{"num_hidden_layers": 8, "hidden_size": 256, "num_attention_heads": 8, "num_key_value_heads": 8, "head_dim": 32, "intermediate_size": 1024, "vocab_size": 2048, "hidden_act": "quick_gelu", "norm": "rmsnorm", "norm_place": "pre", "norm_eps": 1e-06, "positions": "rope", "rope_theta": 91100.0, "rope_fraction": 0.25, "qk_norm": true, "attn_scale": 0.177, "bias": "none", "tie_word_embeddings": true, "parallel_block": false, "init": "uniform", "init_std_qkv": 0.0189, "init_std_o": 0.0, "init_std_up": 0.0189, "init_std_down": 0.0, "optimizer": "muon_variant", "learning_rate": 0.0109, "lr_mult_o": 1.09, "lr_mult_up": 0.992, "beta1": 0.93, "lr_head": 0.00504, "warmup_steps": 21, "schedule": "wsd", "decay_fraction": 0.848, "decay_shape": "pow", "final_lr_fraction": 0.0, "batch_tokens": [8192, 16384, 24576], "max_seq_len": 512, "doc_mask": true, "train_tokens": 161900000, "max_steps": 10680, "dataset": "wikipedia_en"}
Each number is 128 + 32 x the weight over the matrix's rms, rounded and kept within 0 to 255. Layers, rows and columns count from 0.

# layer 5 attention value, 256x256, rms 0.148, rows 214-255, columns 128-191
[[ 61 100 132 181  96 147  74 138  70 154 149  32 111 144 171 130 187 131 105  75  68  46  60 140 143 111 107 114 107 118 121  67 167  45 117  84 196  88  98  85 167 175 129 148 137 112 100 155 144 103 147 140 146 156 173 128 132 157 152  99 162  84  96 140]
 [ 31  89  41 170 147 118 126  26 131 107  96 161 125  66 202 152 184 113 170 116  84  99 120  85 133 102 210 134 124 132  56 179 166 168 174 116 152 184 109 153 176 166 129 136 131 133  86 139 102  83  56 179  63 144 178 159 189 102 203  96  83 181 180 118]
 [102 110 128  72 124 185 131 118 119  56 153 178  74 140  62 111 113 114  59 127 116 158  60  62 142 149 137  46 192 114 119  99 129  43  93 199 171 134 154 131  94  83  77 101 100 214  75 140  96  88 135  98  79 193 109 153 170 148 147 125 143 143 108 116]
 [ 99 150 175 103 121 163  94  67 215  82 137 123 101  76 119 155  43 129 107 117 121 165 137 111  93 189  72 151 177 189 128 152 125  12  92 194 129  98 195 103 235 197 129 165  88  88  55 169 106 124  74 197 129 170  79 107  78  93 107 194 129 170 189 101]
 [162 131  75  93 150 154 153 119 149  83  53 121  69 181 197 143 101  56 113 142 124  85 246 189 119 109 109 133  98 135 101 100 166 161 170 142 141 173 157 136  85 170 106 117 175 160 158  97 111  83 158 143 150 171  99 189  67 110 123  73 111  27 155  98]
 [ 96 137  83 158 126  79  82 102 143 155 159 165  89 123  75   8 137 134 179 123 213  71 140  47 132 194 165 185 123 117 109  85  87  87 116 143  69 105 118  49 114  72 130 124 129 215  76 115 107  89  35 201 116 115  86 150 131 121  80 104 131 185 211 176]
 [174  32 109 168 197 125  86  90 129 187 114  78  73  60 107 173  77 169  41  97 141 103 129 130 180 101 137 132 148  67 171 143 217 143 158  79 122 190  93  79 154 203  95 121  70 163 115  72 163 176  61  80 144 108 105 173 173 151 112 100 147 245 118 130]
 [159 158 136  61 134 159  72 152 149 130  93 137  88 150 127 136 136  71 161 177 174 163  87  71  53 121 123  87 140 118 172 202 159  59 127 170 109 176 155 173 166  48 132 165 130 102 180  70  73   0 123  97  81 123 214 141 166 146 153 131 136 182 126  65]
 [146  98 129 115  95 204 104 173 117 122 186 153  85 121 105 167 167 186 181 199 180 154 190  57 113 167  76 135  88 124 135  88 112 200  98  66 128  98 183  79  67 141 151 142 177  79 104  78  81  89 190 130 161  85 108  87 190  59 163 178 191  19 205 124]
 [157 109 167  76 208 213 105 160 105 129 127 138 157 104 156 173 117  68 169 159 164 190 108 170 136 201 138 138 103 177  66  88 193 228 132 150  92  41 116 114 131  34 171 120 155 104  81 173 198 182 114 134 153 101  89 152 153 131  88 193 122  93 110 102]
 [ 80 118 189 138 150 152 118  60 139 180 123  97 105 126 111 115 137 166  97 155 103 122 142  80 123 157  87 127 129 100  86 154 130 146 167 125 114 181 137  89 134 113 134  89 115 167 121 145 152 198 180 128 107  72 108 179 113 192  84  73  80 118 154 116]
 [133 160 126 118 102  94 122 119 152 177 114 175  88 144 145 188 160  97 140 155 110 214  99  83 146 129 136  79 123 165 117 162 110 212 146 137  98  48 125 135 156 120 100 121  88 139 122 120 160 177 110 192 116  55 189 115 121 105 138 128 133 133 146 147]
 [165 151 132 127 151 179 106 135 135 134  88 140 120 125 152 183 135 103  59 131 167 159 160 145 129 133 112  78 127 117 136 162 177 145 150 155 157 159 158 137 154  63 190 152 147  97 134 118 124 102 151 102 152  94 127 103 116 128 182 114 109 213 134  65]
 [128  86 115 116 122 177 134 140 168 103 139 121 103 111 125  91 137 180 160 147 164 145 150 105 126 106 161 173 112 111 181 157 136 118 169 127  85  99 119  98 167 184  85 165  95 115 164  86  47 165 137 135 138  89 142 141 130 107 134 149 162 132 164  98]
 [ 93 147  92 180 115  52  95 169  65 110 127 116 125 118 124 124 131 121 134 172 137 100 111 150 151 160 108 179  77  95 137 150 117 153 163  95  89  64 193 112 119 139  79 124 120 147 115 138 135  99 106 178 163 100  99 152 107 202 140 206 165 192 128 121]
 [107 119 104 153 137 132 127 139 137 116 122 119 101 118 166 105 151 121 127  87 110 117 168 155  85  99 102 150 112 151 135 111 110 168 115 118  97 162 179 205 144 156 103 129 100  96 145 146 169 167 159 127  61 131 130 125 140 128 109 107 125 124 144 151]
 [101 112 128 126 146 159 133 101 160 147 104 108 107 174 137 143 119 140 103 101 168 103 150 173 117  86 133  73 107 163 125 168 126 107 135  94  97 117 109  89 122 133 119 139 114  89 148 135 178 161 162 107 103 106 142  91 100  99 110 146 105 166 144 150]
 [114 138 141 109 181  77  94 163 176 149 105 115 113 121 117 140 119 134 148 119 113 191  88  96 134 140 130 158 124  63  77  62 116  87 179 103 138 152 106 175 133 153 108 163 122 191 121  63 127 151 110 116  90 163 110 160 134 127 199  98 128 137  78  99]
 [102 176 105 132 161 111 141 124 107 100 176 141 122  97 152 134 145 124 174 114 121 157  91 137 118 183 126 165  99 134  74 148 154 107 156 171 124 146 120 114 116 135 149 122 120 100 118 132 101  80 128 102 173 132 188 112 137  94 175 181 136  96 145 168]
 [186  93 116 107 103 118 121 100 117 129  96 107 110 134  66 116 101 130 137 166  33 171 116 171 112 126 109 130 116  99 127 139 115 195 154 173  87 111 144 139  90 169 176 152 125 145 137 161 161 150 183 118  58 130 138 125 142  92 101 156  77 151 131 171]
 [121 116  95 138 162  98 120  90 126  84 144 168 134 133  89 117  98  93 111 170 109  56  94 111 185 130 125 135 137 169 102 113  69 157 126  88 158 105  80 208 115 133 111 109 181 122  99 129 111 127 149 144  82 116 129  72 115  63 110 118  87 138 128  82]
 [ 96 156 115  89 145 155  80  82 164 138 126 141 147 146 113 117 101 111 117 134 116  91  74  94 130 173 103 136 114 143 114 128 105  87 164 169 151  63 145 158 150 159 159 134 106 107  71 138 156 108  63 115 105 175 129 113 133 130 136  94 144  90 121 165]
 [131  96 133 117 106  64 101 158 155 170 181 139 133 134 127 103 102 107 105 122 179 141  71 112 147 140 121 138  79 176 104 146 168 112  70 152 137  59 176 143 209 118 130 139 137  68  85 151  93 138  89 147 106 154 167  96  95  80 128  93  64 146  84 104]
 [145 149 129 149 133  83 156 113 112 108 163 164 104 132 173 134 130 110 170  91  76 190 137 157  96  95 150 121 162 141 141 104 167 178  95 141 120  50 125 150  78 120  81 111  90 161 140 114 100 118 110 141  88 129 144 130 122  87 155 142 161 101 138 170]
 [135 135  86 160  54 144 105 162  90 155 150 153 111 124 161 121 148  92 170 118 120 146  98 130 125 139 134 126 151 115 115 115 135 154 123 123 105 135  52 112  82 141 127  85 117 157 116 150 151 103 107 162 136 110 101  96 134 149 137 159 104 127 162 172]
 [145 101 134  79 101 113 156  99  97 137 126 100 153  42  87 136 128 135 106 120 124 116 108 166 104 143  71 127 152  95  83 144  98 105 116 108 113 124 139 131 125 103 114 160 137  87 124  81  92 143  53 116  86  64 145 159 117 165 106 159 112 116 133 152]
 [ 84 166 173 185 120 139 167  89  79 137 186 128 155  87 101 103 136 127 144 123 102 128  73 124  73 117 111 135 135 158 151 150  84 140 106  96 119 143 156 136 164  66 147 156 123 100 136  86 119  65 160 110  75 152 125  82 174 176  91  79 130 152  75 124]
 [113 141 102 129 129  93  94 138  31 180 150 125 160 140 157 119 137 161 124 112  68  68 187 155  96 138 108 112  98  55  95 126 110 124 101  83 144 139  92 150 142  91 139 140 112 116 131  93 184 125  79 100 127 120 136 118 132 105 106 138  82 164  90 110]
 [150 132 122 123  70 141  90 160 135 184  99 127 122 129 113 143 141 170 110 145 122 136  93 143 132 117 108  81 136 151 156 143 137 108 102 108  91  98 140 130 159 138 109 122  83 103 123 133 135 117 141  88  56 169 139 100 128 177 163 129 138 146 123 120]
 [100 128 121 184 131 103 117 171 133  96 146 120 131 170 139 127 138 154 152 133 138 129  75 137 126 136 112 155 174 120  70 109  89 149 112 106 141 194 143 103 116 151 147 127 125 105 147 133 165 145 185 118 115 164 129 128  87 122 134 156 168 129 128  78]
 [ 65  56 117 139 124 171  91  80 162 119 121 106 116 117 134 113 120 143 151 147 106 140 158  89 158  68 120 143 106  80 144 130 207 125 145 137 112  99 146 122 145 139 157  96 106  73 132  89 112 143 109 156  81  54 114  81 113 138 132 117 103  85 102 109]
 [ 71 135 183 132 155 130 182 117 137 133 143 158 137  58 107 103 200 122 120  83 105 130 139 150 111 155 186  85 131 101 132 167 145 128 140  96  43  78 123 106 123 124 147 154 154 133 117  98 172 119  76 110  82  67 118 152 145 120 110 150 138 113 114 136]
 [164 111 132  64 172 154 118 144 129 101 115 172 130 164 147  68  97  66 111 165 146 126 145 103 156 172 155  78 145  98 143 130  76 144 162 178  82 119 120  81 150 148 168 141 115  73 140 100 153 154 126 136 118 145 116 132 161 146 120 135  97 114 117 106]
 [174 156 101 107  88 155  85  82  74 162 171 153 105 180 139 146 101 143 123 181 123  88 151 123 105 136 131 189 146 174  79 140 104 130  68 158 124 149 124 100 103 109 205 123 133 127 113 102 138 158 197  99  90 109 132 112 161 186 120 143 107 160 197 120]
 [143  94 193 175 141 143 165 101 132 175  98 138 146  90 126 131 167  94  93  85 180 172 135 113 100 108 116  87 138 127  93 105  98 128 153 129 146 100 137 158 116 114 122  90  60  81  73 127 124 152 110 105 122  97 190  99 100 113 154 145  85 124 160  84]
 [153 111 133 157 139 164 114 178 110  68 109 160  96 187 131 160 140 167 113 153 101 138 107 136  99 105 103  88 125 202 132 162 118  92  98 168 136 122 127 144 112 104 163 154 142 157  50 174  94 154  58 112 143  98 139 101 145  94 132 142 184 158 117  96]
 [ 61  52 139 126 107 126 132 134 152 140 127 142 144  80 128  89 130 149  92 122  96 122 144 177 101 146 179 138 129 161 149 122 140 106 166  94 174 128  95 124 188 163  77 148 124  90 114 174 146 103 116 120 142 142 113 131 129 137 144 149 127  90 154 100]
 [152 160 115 150 137 184 131 137 159 179 144 117 107 139  71 127 175 139  93 134 115 134 138 118 100  56  96  89 155 111 124 129 160 142 151 106 127 223 100 127 120 156 108 167 123  97 165 138  93  81 141  76  67 108 158 113 127 127 182 116 106 163  97 104]
 [ 90 179 109 161 130 118 107 151  96 114 162 118 196 143 144 144  97 133 132 112 154 117 144 142  90 136  84 125 120 149 102  91 154 113 129 136 164 116 134 143  97 154  99 114  90 149 100 138  75 178 172 153  97 152 147 114 146 133 163 105 126  77  89 150]
 [ 57 118 132 104  92 148 113 151 186 149 114  53 193 173 182 144 158 109 137  86 109 134 107 106 103  85 105 147 113 104  87 122 149 130 157 123  93 137 115  84 170 144 140 117 164 175 138 110 117 142 153 111 185  99 152 153 112 159 125 133 119 164 118  81]
 [101  64 124 128 142 161  93 166 112 113 137 124  99 138 161 182 151 129 154 138 190 120 117 151 125  87 107 119  49 126 135 122 137 127 166 140 123 112 117 141 104 175 167 104 166  92 171 153 154 120 216 122 134 148 150 169 144  98 115 155 171 112  74 113]
 [ 92 126 129 110 195 135 121 110 129 118  95 108 149 166 117 151  74 128 131 166 115 138 117 123  73  94 125 100 137 149  99 127 139 115 146 183 148 108 124  75 136 129 160 142 110  84 127  95 180  82 128 183 154 150  99 194 138  53 142 129 107 144 177 114]]